Part of a small language model's weights.
Size: 8 layers, width 224, 4 heads of 64, MLP 896 GELU, vocabulary 8192.
Each number is 500 + 50 x the weight over its row's rms, rounded and kept within 0 to 999. Layers, rows and columns count from 0. Numbers have three digits each. The size before them is the row's rms in percent of the matrix's.

# down: layer 4 MLP down (transposed), 896x224, rms 0.119, rows 78-108, columns 0-223
# up: layer 4 MLP up, 896x224, rms 0.119, rows 79-109, columns 0-223
down78 095:479515508422536527513459485491499461520401578442469380514454453517517461478549454403584493499564491519531507503429511550582452366551428459571437506477499486432536429607431506500510457503511417442556546442547461548504455503490471538551552567435522506499551462455447515554480570456478445511584510532408507393480435524514441497487416527569464432552467432491381494422520484535532425469435545478524435439514537547486516548521556508611586595531498454562543542579424495495465563549467593484420551513526445516490549481519557522520492423554546497436471501478466411414486416517445551515518568382491443419493440450478569477581504448549447540504523458431437497464538517523479509461487
up79 102:567502477406464408527388420563553546444510429542532483520477480605564533521535543526538492561535536508655496511595444515494500524466490454576488478432622445477504512430550547505426489501524486615474528458582525505489465561495550479476573512518548508530648502668452631544492437431452539435518453583509482521547502497501511503487449503541551474432533561509476465546541528495473543524526482642493445479488546516439489575442475546574461541456488491507488504428493431590511564463555488490420538565466472514457504526532563538443484511413499521543507530616493422548561519507412543527608454468509493480484513470436488529523483471530484533496476438435501475604488475574474482537541
down79 092:439517545494483495425502480494496456534536451484463382549393494544552540483473526447576547477614540514590560467520436483463470484454379533443425414540533429613370478526468514514412514517505571516562429524552476439543521449490615509475524393454475440494557506510530571496525537452411530602451589464460517505593453474517481529554544522487499554443568525504513514473528512501511540439466555481481431567527431487475525529459460509526515556536548454542442565401578554600482529436418465515474455494482471416567437446444490473433552506539532534478471577469447569475515549514556603552481486452420514561408480464458589402542440527536550495587422538488516505461516517481476464500491
up80 097:480577525358485539477555462516543548498466432423470496543532501506524511540545470494467462608492537429585505493496496610541512475448601445529517477486481503546474492485467557551491571512532439496484562511504566477559475521494531504423472509490608438478465530505557437423505496458518426415517435584521521537540577451531535423518500525564550369523493507492501580501528516467568508506426495497431419515446556436563520509449573455516480512474496488486517568527456422533486506458493585523541515526522570564480452388531500533471582530535349544475421566536531500552543534431462430535463510424466476453514490546441512457605514575424421444435487497454409451373493608549451545599581
down80 097:445490421462565568530522553594556516464546414456444519497500442428540541494498556454481516540570516549483579475494558498492518482530645392566509464483431409454440571425417504514470561416524519434532522412514493440519493476396600448566489568511413546533556505528453596446446486563608452500389486486506502517503436467530561490500498455427553499557452489579455497447467458476575458549545564552484517511431439495534495511432568453543499412505473431613509515532462531513569483467471474491532473564491504467543500502513527564481458588623386436531485470483512437571559483500453502506529553498570451439523499554419497472509519477426428470461537557442485484561476445602467562508550
up81 103:511497394475499539523422427466587536591476604472469560497485561445379437603575574513427462482479511492464518641562398521480531433456434428547509474510520481544486557469504473480516549451469502533455447487472618554524544413399499540482532480531545507541444476510507478533598533389575457476501419495519504472532514434420485583437526560583502372524554553418495519530484443579588550503544522464523482505489479476446506467416535455576463572532507421454526475490560517493506522482423530581473554505515598475458519540476478571433442515468560454495502427473507535562432473478416469583462506461450466531459447489453527585486488504476491536466415496481560502434459512419448434531450
down81 102:517629516508534459533552556452469464522509537452486539472500492648469525416513559517546392486442501567614522431510476495448585431513491507456493534474551511640420501466463543467442469447463491503463493485531420463564523492550511498401515481561375443506477444490530536488518417474468460591471352470524474476517562504476573474464478454490514500608554455520496488492485429548517477485463593500432456571443497519495576547582534496544486531416455488539530529509539500550529484526418464410418439517504493480553473419513559502455598473537500449566570547459475549469550536535499534468518465506445496488510549460438531457459525484605493480434636406457548490594483533602479448520591
up82 095:472584590504454512552471637479579499564503464471459536484541506511504484539509408504527505558452508452425520513498629415538480472541517488426409445440469608466447591544536534470530550538523535484482558478472468551452534550514542551548524513406542610561453481485539558584516504500416521598445556498520469395512492472514512580461481497493414465514445409494497502407436449560544476469448517419485532565550538462498461506498560434542481585485447401533520433402518446568509593463455479532514576520398558458424581486506588486500460529552472487444526528538506447510465546500466540530581481528462492517482409439563559448590515597457495485468554540481537448418559552457581465478483
down82 093:541489550465382513507430483550479525535454535488574570515478414449482367487401500539458488465454482491529605488457422516478506545518537441513459597492466645539434575562489575502523459479439519445469568487517560460545511569490518516554560544504532464407465453518457418525443431559588543509467499537490472558503459547461571510553531422539496461536471434514523612467520480484519497542457515517500424523495574593460518482521560511421503600397472529540505507539436493432541516487437470514509514477513498545404434507493449497525492499492462482591327438484516492483562564497454540423525466539440522355491479496446401464546535505511489479578574444544503442547460454520620501568480
up83 101:522470477454454508507565532560475526600536499506434558622536450547513426473489587475518512477600434543520432560551558461480523519514521457440491532569485457448481544544580435462522500561539480502454485578448534538411481356564508539477435562432502494556462483505425475509537516572544560471497436377502430498481481489429611609415532490569542480444459546504538529480578489552502427537535512513409444588555505529566528452593511478449562550476475460556510512549464464452519481519401513554595565465425519504495582578540478548520447547527373649546505456474574551564453479462469515458459516530582482464517487482465452517484475601506486549499494512554430510485485439457446456452497
down83 103:511511477528486515494481493446418447533477546502568514485444549462451530442520512537453397521477511531499531506449569452524484407488467480495503547520465532470550558513510483528589439583509553493459429477626491449448550509525544407595532461469454483493500470522545452456482558469370510532476376576499489655445531524414529436503403463490400460450594438523435448531515557443509493555437409508447476555421537475498433440460608493540621487578532561521461464492489492515655468539503557480523461446484533468519413472566474510557392490462525448548473494421489483464472531610528476525497483491478441426420500497529426483508541477415472469557508423526554507541550523615476506499529
up84 101:541495579520530461523523472520542503472472528569558515431429464525472471434489478508545447459499527570543490421394505433496461455482487435558427516470537555362476503413496426487477515515463498504508517542446562641449569520507505560550401406492550554562551460477473480519516489450453389584522454540432516543520541541423593432595544467558535587474555505486448535603547511523402572494490544482522548403576547550491493471421495396525511551437472533468485550536538519447415434474561454473448440428515461501532570520482465479520454535464511458487473421489536600483460575472529524530418556561527563557474531396395504444485499431458432450456521521516459484542478437527557441508588
down84 115:497449640440456475495568435582512538461537512416471579596448559596541427527475507553479556512432524551497572527499452443478445526509520444421385467453558457412426509391575535477532531558458506468510438480451544465464535509460455467566511529450450506612475543508469505428523433455563415467529537478574552486529563546528507466514553531584512561455491568523476586476500522578537545524555601458507516510593475446489527503518479493527493449488411463484499494598510443503542505509503449521377491385493475442510426421467403536551556541413543557448502527463479534473499467549389456478518602437471525473464529547474463527581416445553478538500514504483382438515477522462549463492520
up85 103:583526534514391456441504574460395477468408434556644537542449525500430464491555566543470595589504471485530468443538501548453509465487474485411450417449480421487487533461460505527508569475513549484567527560490503526538419551465468454568439547568488549521493451560513472535442549493503472503437463570560561503631534430511497436463545531573391441417472527441507542528470491432463526561537576510585543533592519460486571494525527473492543477526598514423536496468527548532457459578411564580488486510436524553447569519523503495482457469445467365568527486539508570491483440473471466380572451516451462508478567477513504487588540467466563452541456447462536467512505411533432438548518
down85 099:556540569389662500468490552455580499459475567403413468499464481380435531514430504580541429481528539483457448498496569383478621568511649538501590535452479532536526498471410429500442488481487507505479507564544550545462561511511407581439515479494477442476471515489503489474532503527494514499552516412456482429527529455530512448438512546466471563537488519522526478487511507508504541556464525563394459452464393503579514559518394368549441465539477502452504541546553593568500556477590514494461548461547440540429563470486530526472499480519449446511463488523504448593454488490416549505426500469505453511544512489568399418463455526566467464501564467594518510537498532575500539531484
up86 139:442538572448520522488410527434598534484575509489377441483531477473425474449505495449469463480441529579486519504500506580443537514523556502470520538486545448511461469498447553491557611483497481557514506375510512533694513468439446379503534525537532587499485546473521605459533547519535506456428499466552494517441487441545456504429536471432514484493526529519561598477396550499549534461562540438424422518557519590449520547436458493540423537608496556507496495475545413418536472548419522505444558487504511516492484619560554594472485562466456453532589539490467415548563462419433557516583505430480559529503511564465526526468555450556473539480479499583468435528502490502484555450478
down86 156:537583510505546474438446475440413511562480566516438544515540516518411554492518570466474487487508533604574437540550527568492567477493608540476548456497579572416496494489534492513454571535564463469609565425594491497557438495581466499561450563417486518520550572562463456419526505583490527413405498479458521570478508537504458567474482428553477517468378476540454499581416521503526514472447546440440480396546619509526544563463556523481519523476402449484483602460515468480628466530553491471518418496543400442467528472485568483536523508514460423525554465579424512534501505520533476511442580466543522569507483535533500508430461438510555538547500501540483496639469457473560474449558
up87 094:475502542583480478614560507467485574510547493607570475597449493421501520565473562525491554500508528468593544485580513428441531427519554486460570557468405438464463566409515546521546525514403485464588503573504540519513561515459562550512429480480490431433419586483520453485504553453567477466517504602491521478513526516521479477480482572534560508435554540445529520394434539534549554472458417472502543508516508451527450452460497451533514478475450528513519443561391450467462471492470511493516477461516475475517441409410398591549518522408490616537507369512459617536516518444464478543629486582466523383539459452433511485477513552516476474525494577431520545454519520543419479514447
down87 095:491501550490506447452486546525557513528506519453426573588482511513381493430492530466498426456513464456562493501629427484493525413546488525443393404553540527528579513519494509515478532581527379453473586485497504472416464602502488544486498503528517541545471513516518472510554506495552544501452504511473536483494422556549426525438645402461464534486442465444494446550525461476572481465584495545388482634476516475504544538507470464630643487616502427498555498549492512542530605532506482497498381471487476488496449508536495461530417431446548557565505534517537471492425492451494540493490558516486489561550505518501489557615533484549492426535498452444430468506452445493606480389493
up88 101:527535426492487516378600512535419491523512462520511457550480467515466403512430552468485589479475536506529470532543545508467391457518406462497475505515541521458482515494569508453531504483573517537445418508504489518504476514496563457471420505509408531526393544517486477487567507500588459417480424598584563380359541459445427500564527470470420575492468438492435493406497414530517501520642559478458514426455551507505489521517460502464459540452546595450532477568501435563520488460472519485509471466487535536446585510395478415615541497531539541507515422465534614570560401493588490472462543457448489472396523459488498523465473504564477478475421547597498493475452436454470492525455
down88 097:535432492554468504553506571470503420445496500487496542436523469553560497536582479568481440566466453470465499517522487401480466485614431459543450563468518525434492563490381429446412508575460543565542535444564524452492525551514464567461603598576573537534490467515414551512548516491512594479483510571519415425481462491456552513517352520432613477497460408477551469579497425448509479536474396573510472493455482538506482439517454531514436456526484542532489539531470589430472589518520544518501607472467461469516511570454424533484584455455462511569483529530512555496406555450533572564552555438586526515550543458513511521488407564583457439473464452439436525462508437487480502527567
up89 099:601476468416448487589451494416516539561450475528447502501526511432527498453472503543494436446540549464461435493529542490408506520447402533485570475460552501502485509432473550522394487572528437477434510443540548490567475510501502539585496522537550509463554441492445441592477523570553492414557474462499459475413511523498530472502462472518514501442516426537380517521454486509481496556455531642559503546432597483503571562523445415549489573519530587422536476459605548547540441473466516509400473464479434540499549510415524504501485502476531443611495480531546504508474573422486497485514519550449456427546366517586371477481499489536473554548582437520404491587482476558590609488528
down89 096:474456543438565543534502495553425563503565467532620531401444498433542494468491478634464469424546459449458541449416527507471523500435491595483581546483599512487546511461488481505537494547538545524515480520490567518406550399500506544454566558506609504481479514469446574563426570487450519557492466472551470502495505478519586535444546454396503457493523472481465515453452434450422497483462437570559497491495517415444592457506446503537571537441537403547647486501498591530477525445477508532574541469525495517556526450476504449488544485460466552441449433439561493489478483515548469447556486465606504518443527546477559413451543515458524351524518420537557553503563511604412519411503
up90 103:481464430367429504513462499554560508481513483418459530606461540397493515431510432466492505487481578419500430534535513542502469469519530523530504438509534601492525492512477603510568459519547424385549414571551472544455541380510516509467487404524431485433542473569592589469429431541469434434573517477423506535510557450528369575470475538514505518481449557517501476389475529524498459500496504419579482473451459457505445473551501472512568523464495524461510443609541472546534508430526500468467416438542448585519506543555544502419473574405522610573551504473557482491497529525468474476492541573529486472471568492555496505485407416503614534504591508530492559533495541442410494472502
down90 095:465432480475379538532609480481503568481540496496563532405514375539447436375521554602490466547441562679556498539512468539486501520496503492539417466521528456465495435522512453540538478484574477500435528473506414426529473511519503558578456586557509525495456423570436493595526559469569531535430479541449502480460430501483607550510608439500585564406438484498474435473463561557517495473502468561607544499475489445458530486512511529464428653596472430478550491517433507494457490479499497471484484461525458431541506525495439554447438463434523526467490497515602483517537545509500481519537495547500440558496426506481489546480509510380535449536506548517523563443627548502498542497505
up91 084:439608557501595493509523461424399530512599429598524509497457452499394500472513451537520519600600467569511440517595510507476493502478501514478619506444453476560473475552625460501458565490473534448532437444563480550463525459498446545457483589506559504510440544483530583524497429399519476510377499534473506567458545450463456414454584473433489512506464468489440471421478512512528527514533479481453508534514575476427526552494466495473448484559518520462455445542549598469476446448515515450392486499496496498515575558469475553482499521495551507532460481535401460483454495417510434607432588456519651519545601587553472501528519487582607490523474568473511504492483497518457465558403
down91 095:490548462514628493533552523425457429557417431521543567482580477461503528417569473586496523548449527565485442575475514533469487496516486528489453495526460455419529521543517468560505493546490489475581562512559537497561497632459495417522582512517506578516564554478437580462543500427488558481618400483543520437500530516554498510503439486538501427521450481559521468489473422421513503512526459429606584459497536539510541486450591486542607528444507456584513509523540464469538662460458519489499479457477574445560490482403425607517454484502496459464514379539464615460465483549535510484553473491458528488513546522499534475473414550462481590455514570384550507617516471515433532481491
up92 109:541555451464552525418481485484531568525480565468439489530501418474477584478497401542566416491595537517526448470603393453546527565530594447517500455542434520519598430521488606485525447425448463540506480565442554505475509468422456432440441503548453519478500449492529486516472519474502437507487459373428499527534588545528440497454530432511523523481507547481481447503427710482462453490413532542492503513536513453462482404560515535513558480525514468530552499443407417486452472535547520436593530451507438553588445532477488498503399434465493534436455500498506575482609500546459470469455536477495588554524558443371433527485492511513422465520490441479485513590434501482542496455515
down92 110:546523535522379521481518499527493505406543441443529421445514648490602440474390450541477514516496540392518467518491421525448465474448426500464513508472489546408522656565467513575609497485502449460491444463517450469518440470461537530518554556473563568468513455518513466535476384517517548482502544450482545503490471474528499495556525466498579477591546520536514415387580396494524586497568550505483447487482529574456533443489472466477447455510546481425420518641522501538515509462446557574437506514470509419473505559526529536418501523516497508444498509471551460549483439527509549471594509456504422443503482574465491556415455488535591481485524562475498365602477484542412481556501
up93 097:507569408456383412463578529476596523516488493593535543568559484477523558475474519569537498491523534487471396554502446496433465514606439478502447505533443482545492439599501522462494611527474501516476568557510499548452552555453468493465515482567502560445511416522529493519547396498435544494503486563492406473486502503482543396587517577407550524489456501559491528497509509447488549533402476521533556645520539464435430561499434497538395568482471483614585505535425523606534517549516462495572513458495557486587509512529461400486624488503466500553442565493483544487534505453557433402476522492518476521472503573448439436595421510501496490510537482430400544515487484488570545552509
down93 087:459457510430478457450543582548448560490473547578488471533520363592543451586568500538541459546488531574457483399467544514489543516509600460445525526520469471478560482441575447384475541499480465469514472423504403495530595469490543514439490442430481475531423532428535485379539515527506442516524471467550506551513526602474425515482513438562541548556517421438481497529453494631512453439465566555418543492397513460545512429563446520435493437486348528472551501519554477482539461481512553507510495536586433518448487425586523556508549544498568325454528459540480568485473536495513556482473463508556476427512471504455473392492539460498581443445461522505567448518500491486511478524492
up94 101:578546471611502496481521450441546513652572486528498503480478424470435480455528645448396480476469444510476467447479477418446509526528622405428498541509528498440508484567630560478509409510527404450462419451390513500494527427499404527518572489410436507554377590488562521535458448474573437540556448527398477522545497486528503457517504532524516542422528483524465471498519565463552442492420490406531514535507587422526547387460498516541522609462508466501473539569515476534608508526482521568503483421473549435476471509570552521499428490511531504575473433526437564470472544534480425533553454522555455498536455541474496506541559518487532521498576488558513482481508526478511543537452
down94 097:481488526458505377446476470510447437493494497468452495517515502582499547471471510532448545450442526519463592490485478482482579475375507584570401527552508569499511536520454522433525520491550516492586494486559500560486572484485447465480509524466528565461472529496521497449475434480550592498450408577475432448497524354423454545495412499533588403487447472445616529453517472473484417473524454541492452538514455454420474477497492476611481529532510487508521441468446611482562503458465483554517625501468381489456498420480517596545547425536512462619571541507533456502375524456597515495495500540417578538416500500630494513484574447413518501508507450474466529502456482446467446523570
up95 110:479470367477471557485534529461478529473432470531501567453466532427420444557429548528527444561460516552522499443530450522511470560516416502527403533518415572438527451545537509539468462486414492533517454481464488648619412542509550517534434538542548536544495534478557518532453486430470552495523543384445442542474454409546550471394639541594542507490417472483529479408569449488387500502556596528528582557476581521550406477552517555523488472494540415484533463496532492553510543447541483469412492519399479482447444401538504618511507506479476471452514450587474463513548544473486569498548531516414470536494547404505482460562468525474446527455529483528548551473532444505522533492541
down95 099:486475433470436486545428570496471466450502515465564496494519599460468428438558466577559415476466474435482550483502475453564470477458462501513497575538496542516536525509502484434550470474620541414456502427578556455443488413493497584497467568457457466528492614442550502487498494393485467408477430481464502488562502547494511509421603466542550495519500525497479534513492496602512564492562489489426502522540458510495458475534470578500575360434459504480623451477469525578460558514564558421550478602520483523468458544562557496451496535462523588383536481449567480515514569469543481356381549512535657466480524466475561519570500486483512492518516417419453494499526431513487568506447
up96 101:523478464552424514577460515515473426460509497578490519432509487513501564488461511473505601489466498445487470544473458422526554572465452418580426435428511540401470477473536565506494454488477495469490416520565609490514459603473411575509540487449469524471488489506545508595459524514501423431598501597491500491477510474460444463472582486494525513518443545497419519444465590403577493519460499460567448526608605465542465435483480544548476428435476469533429568542561495432547518423551541441481427562474465490553481385494514532563468560464559439548444487571544505462544538514451517430546518452536450562539597517454567623514476472469518566472545515556580526518541495512615634475499
down96 107:472552509446608493563525513497557607511541459471463455513489465491499597399491431515465554602505519510610529357552514557485581500512524463507474496462557566505514503590476501432444508437450378502577533462484504499549446580528484484507456490439450490539466490472530502573561564360479542486439546452475509462638487496472456555527525463535521437511600527572458561455567528503550585534437506502603554534519514477520572488441454445477557402592449537504566491454541482500460476412525610455457545513505507492504484490499525525404533489514596556503440572441489518524448514471535542476490441551539538546543479499516541457512534491492488561427458422484510557625540538382410482503461
up97 102:488513501526530499465417425450546494516436519548475529492508540525436491480417526560318534383517484503498452451513478506595541556445438484437483503574431604497387471505415581452452465481496471395495490532470515488525537486504558551505561466543539512503558514525541470588467439543551560432573502516490501565438429546588558540505583457455544540469462455467556504507509521434557577458495501542505375572636503461542492419461493561577460440500469436420530460539611553460480589450514482472481536492545457577487457495489529476502495583438563553517514492517506456456537428428571574520551521565478463480614488481452471552526498432497560582613507551491504521528448491452466441531512
down97 092:440412485486376473485505465569563519437487451565542522495444516493506489483585467411467448465454490434501495568371447540412412490472365542506502481554537433586457455592517509478453516515437501562534469385532583526464416456458493521497487540375596441484500528523433534483515468423553493469445611553559492520533498504517462482534510458482468467537442501539488537460572473550441501500563455462535529537493566487424495500497440485495522482493454469454401433456594525578600490512431569503442494505512463540461503561561451481471544471468583493552442538513519479514568513565520385529496567442515453563481539575433467606555565500484565511458545377578448550465519540468564443476516
up98 101:472564480523520491440549490482511427408467388523492536481509466608498422410528519436551596487511497502523465453520526525522491452358470427513579576492466487495573474576631406449575454539503500550509492513466517432544498509539555594529491586633497501493478549446492515525468424495578424469527498503417447439526560584405518507445442516474462576568520492536528561519549474526542447491551502520614499480522443568467483569572409465526464522468492488450511453490575502543544451500460483466410430399502506458475476445521511620547454522438407453502450443493496448473509504526444538477481446513444495437535494523526526549602517476410468567501482443457585426457464577502490396496543
down98 110:434646499522431479499481569485515495504535491594492526418537546584531481509530513539539494536489429510485455481544583492418501459416562503451595462448486419423484459481498472565537512420465591445553488494471433484420498450464604571510578498522531502522581461537509546468496500542472462441510405369508558492481526514455602501505482529476613503517434507418559483458469568406452588462448518496474429409527557537467458472530488430522543548496565529479508453495535569575570602401484466426473542502439492500541579443507506372559524499550368528501523532519518487454433439468495544437530516547485486479477414421502475505436442447409420522517490468460565483513528463594482485455513
up99 085:455499481507490484553485531513508568589474546488588495521593471517489468531499513494521459513479527457422493535494438491580504523599565513454604423433477452556442488610559430523529574581427495511496546488469497548502485404435614394540482455460444525557479446531475483503479494568482576586436518398385618462496552499544490546397539452497479530485457492562471592482414523519511533519536483492456456479509542553362502551486571458427555470476482453506465508583443521555548368459482455522489432610506501549463509536480505446548466476493459502484544542496554467400454468525425573509568569453476503477503628610469453501505450509555563446503515472512526532446542537419500433557461
down99 085:539458518592506457472516518532518519479467440549551528430522584573557513447515506474474515487493532492522453525437472578392560466481506449604438459548472455508513537498337591573497495575526627479524508471518557446517441533468504512460490442486515550404504528540576559424449503465527538475444500512458505521410555468530503495553509475527534551599416485575472470573518510449461509589481450532550492537542477537484402428549485547522411448481393481548523472481542440524458576565518545501504488583530441500541468455405449559549490502451480447560434488556476494547532512511490571444471490579607526459525483433590544617424486540471518570388501418445459526619503535422500586509455
up100 095:389513445502491427547483403473510487509494497494476492496518466531451502569433476415463567516430476469536474539456541582524563556427427505562552539436570548465515508559460512461518523544495483429488505617556456555449518472512421475549438516524456488543477476491509396424616453566520512360482431486563563458468488548495515545591529473524558447447472510414495494428521491465490529455603485533512400473517481478427474466437471452460457501415395560522541458509552491501564525401453616476537455496551448485492642491431476513489540388418556540554513584478583431555425405420517497471542510527433477427434515468483498561533526496498520562450538548539474481470473524584513501508578
down100 090:535511454461573495519514480510539455507504461432526535550445516595469534495515559521544375507464531542573471540515493456418579468528537462511479496507498473548436487441479490518513500479474431443544563408505516505422397521458540507548517486488465483562556509454382624447426480477497437466475540497492489524483574468519497422488453524476500502503518469618473552464498476542476449514466566562444462496534517539457578505587467546643514459579454476457538471467399508463437474509533550416507606525435538430496531558467512433445545626441478444589541518449464447512584544531489492610606421408528505562534474597464449478429595570576600501530444540438521502566498535518542466414534
up101 103:495632483457440494405508492434534480446495500498567532481514488539500551467451421526484489497573462429536483488538526554487534417481481533502561500538512502514505501398455480509452485485405522470568498580420469394420479487547560558456408455450483474456431428469444451421463522498505562486566550453562467550477535534467481436507543455474498521573587506467484516559493434504491497615570469491466426495459532469575492473527508493447534482481585464504530522537511440506505401539471529535508624522391523596535560505441490424495530468548516490519526459456521508556552339399566532640506562479454538477436480495588452538449572588508510419480433535537575547478373479478414425503473
down101 105:440381486499489512484549530504448433580529475482472455511456426440421451492439481472459430519509497512525539509507524455503500525457544495483518514472477520560540501496442517472578525433464460513513459460526556509489519563489518524572532621496482497503534526525450481511511502486577457487451429573595481521519487568595486588502528513433565509557601532433527439439599570535486554512560528455505520504469433427440529516519578489544552624521535687456565407384527478466483568468590484455486520552540575565496477593443487438438493494487433490530487445603439559398395542477534521451431480488536457428482484470484568515439449583539538523397367532579490498518471564512548513495543
up102 103:457505519647556516532452453499496543490456513523544509436558463581557470544463483418445449595578525470598547569502529469581553500505475526556484622481446551408452460535457495487486452552550505557504494507513431529528640501510515559446451455533511584459488430538439463526499471548445585589466458430458569513450473499426506543468518482506539590485479497543486534409527472576525522549492437522536513459582497493420586418466548531446467456458492484555505527370469569421513486511566447441494509559487458427568457593533505475639423495460540514430531487530521399443519543540471482447509422417522540458491445506485527430535508497481478440536455426522538491442436567511536385456535
down102 088:420468485502506500523477537483564445517527522531519524525480497455465510426568522466404452503586511499525539520442426489461554538591496458482515473473460552434475490389575503500445508639451525512574532490604441502479588519436543537503515588442571509514547539523521527504530501613573497488478485431484458512586490493435514503435422562416590430510458537534594511503521484441382601466460506422514481524548565510576514656536506498423487551517574527545423469490565501443487446498525419455535492555488523500412495571426553537490502475467352645526509526499473521444532440487524384506470489528461503406458518554497505522480453450513436489547570567553482472398508505473494469451465
up103 098:568559530545508409570458534529469456510545508489512541518495441510567472617527571464476481461503524574530531445448536540527478475557579531408467552466612473458542502493502472545485536431538569575605485467479506459436549461506505528493546527490559400502569441492536516532442508520463507436558553436498529508549467467521572440486578553389441514469384570491565484464515510452536525521536572552555518541506458361478524572511500431533544545577463484463624455550587430485511463455449471498533561498427477561445521538454483596648478504481462501568521439445503465561493463493464498555486459498490465592570457492426534592488489540518404493591491547487522484568575458444418433604514
down103 089:510473580507457528424483423522406452480469489563499442426420465461546543505460509458487399580492467446537519451479528453457456531481445516450514497517496600538672528459482414475494475509480388443491450503540535457447508546486487471505525485535412526489455532469522476477544509479422538571520438502483517457400569467466509548487483476484449496503472485471534455426444549506406478473474544493492540484357503483489562470425493526469535554561500532502405451525478572456432486392530501506395541541489481444507449505456510468416468514525542462501450465531508500481431452525531418567386563542445578453601451438554457514460429551468409539583454445475523605393482383522402568435457
up104 090:538490485476489412453665613526513527434508467508581433511508537468448515505485478445523533457569531471470524492440524493547505467537549491525535516474505520527530513550480551533539501580558542606491433478445606425498552543436455376547556566422471421572541476528430496651449436425481486422562545512462576538491515551389490432517500455525431475510588490470520483521508465517471515438514482461555528450434465361583592469483560446530491498464504489470552578525479559479466562586478458503565442482439475561541475455457475522458529579434496563550408589482479493529518511486532472406535450437431502452517465491495507494545489478555464464441529498469449568600458531497592472390541
down104 089:501502573467527502454554513513494553494531574518545503428542568489482480499548432507514475399480568432480532421420535469545489445560544463463487560504501474578535550514517566596485453517499559580562491498457473491533586466509522450457510477446576478569455532441523455495552390384466456430572452534490610548463545522463582504503460435520496413366483532432530487517533546512394612410585554535426446457489449429522540422542539590598487506588495540459446499452454563458448482569512505435469481444449648561536452505497450520525483539459488558484447550514564482512528556453541524438480435500519524514548516441492458494468624438591470501509530502431505468530526567591522495431466
up105 105:544498542543437542505542469464472521593503499503503541506596544476445476577561493465510572449515543608439482548574455419489443469420507456437493491465502628467548592471519509520528428489461538439435476513572506511545487432551436482531441497401537386508462548547563481421474612459481504466523500501496567620525561483511483463507512544439504561410548519477505575491543465458548434547620530447544665556505453463565559501574575462529415573433508545460421455465466464543464448554494487509535512425464519482493536571524430536442427468534586481550528477503540501551511516467490548508515457455528502442481480607488506431496482400497497564459536559514503426589590429440468506480436
down105 104:472508542514523554432456491488489543561472495604561567530495504431494555554501547432463443464395510532475400471488498537557461475470420483395460454544546423467519544468631459547467549526572516507466462529483513492624530436465460574530482463447480616502446436594545548420441514556533600533570460371501557509561429488476558490522563520526585531506448523466577584460475530427531474484539589528501449517504514471490495534555487487538534368604407546503499568469474489530522475516360525516532491596470518523544566541447502398559529536557515531527503463508535540460356471446551493560488493521474483499540528515445484488492445526479432490547546507535520546470473634456514459454519
up106 105:581434483458429509530462443438514520463489571533470542392428553518480562494512491535488489497498462472505485532412559426545505569434511463542546484464538397475454502543535545445575424535482511455524500597426424448415494504568562544466503569415476523503522485485428401512390498470432499493430501498564594502469440554491486463508521400491552449522475431530538523484513529544479457528536476481478459565516455498477533452509444475341409517431443487551546480360488540526549449426544465564545565567527557546500510441596473516412516492505510402508412501379477549505505528460504480530493516444530500428514564600554388457400546520596544437577490533546473495514538463435547485484509
down106 118:447565525442498560559558482435441445483473452538497526528446424502455467479466524397448436457460507543616520460511497571524451474407437514490491629526551448544554492610518496427517504516436419537436492480551430467638463495424469476510542510480597450516427575495562456484517485414491492480491569502533483514501492410437489504537449538504573577461497525596459548437579423521504522503433443514498531470468505525496536626503429581484596425541520549520534544448496502540543571560547547453579463430563452442444544534522568487465575522556528428514438462366565456495484509565429369521482531459470500527435495439468499506519455551501477495479518438604561498507567527529506506544458
up107 096:427522581438584530490557472517528426522458483447417526561487443524509538365514509451419607496501428558554475483574502427446591482533462520492475410438510498484473435520526527508434494525510441391500468446483525526536613412433420501513548495446587478473527614512502496420570486520493564391441500468544451432498545504493511533520497479492572416572513559542466534544579478502460453489570579458543401564570581529523475552465528461559474457485515580521432454447555560530566417476472550524528548428461493589592512393476497549493490511444485530539539522579428459565476452579535506583498569503572559509512520461448580530524495438550544467482439432478435521547487445464471466535497
down107 094:533524478549463475463400470559545569523558490536455522577364493432543533472508481491518403444613557535585520483480344527547508506488544426500475445571531482433460530521499493473485492471494534512547550488557450469405519554392465468552568536565422438556469475440538471537524449478490473534550521566585464534464571456439549546463524456513409561504555502389431527371480438491511482534401549581425494522582490426410538554551522493507465480550500574471552469505410556582559536501560442488574542462501547438461458532473547440529462515478564506583516573532594497489432471520528496522524500478475583475542455507513436556451460508546535554484543462435571537467494557596420514504526
up108 107:430590445467450544552463501533466530419532437443539523393499498478511580503589541542507509462576454474462523447521456549560537600443543582525509479470504553487457450593496531472529475521470567507447372518526416493633347563488525491463464554543538475473470512615478485485478529409560545514483524496482428439485442483566461591475492554484596482511513471437541515556519485463539593546312501503496483461394531453415456495465493459525534473482548520534463499512492475556524407468472530541477569512498514515417542395497487517529393548531554469500516488414509480482557461545548455527553529421471447575443540430575587527472411565503493511476475532502445469441488536548508534551452
down108 110:528528421488499596481456587488521586450551387513417484487506503542540514530531522446518624562398494557540593458550484512518582490558489540564583417633543531516478396542512475419504478492458444576524609505510432494472536489416528503548477488605511458545467432484416426467483572475539443519450504420499567470544500432530498577538525535489574498508466514506534584541459497503409580466535482491517491495483422545522467578631421528440482471533438536483464515510494481532437446507437543507424533541484469497497448329480474497559492517442491454462489417493505543539490538502437516537460527443516513615563489609409477554444500576491501545446449519455534523453485467519477478569478
up109 103:431524467528483499500505496573456510534520541489473477451487505516491473515419551525452498454504489485417511498516488509567427535473484481463525457533500453402557475509445477500489470510521521598558527465552413513476502533491402471517417540603520509552503542551590560527631473555500510402562462472561507535458494543555453513427557444488523454486570562507484562639486459470486540486546454445532463451464562478521573411517508521396486485506447438488538427545495421470501486523538585485543538498514503548515516624463496440458492537468520625565388523384514423457435482435484405605473562486427491508474476647378498534492482474547459534538517398441409529552485444428421435502438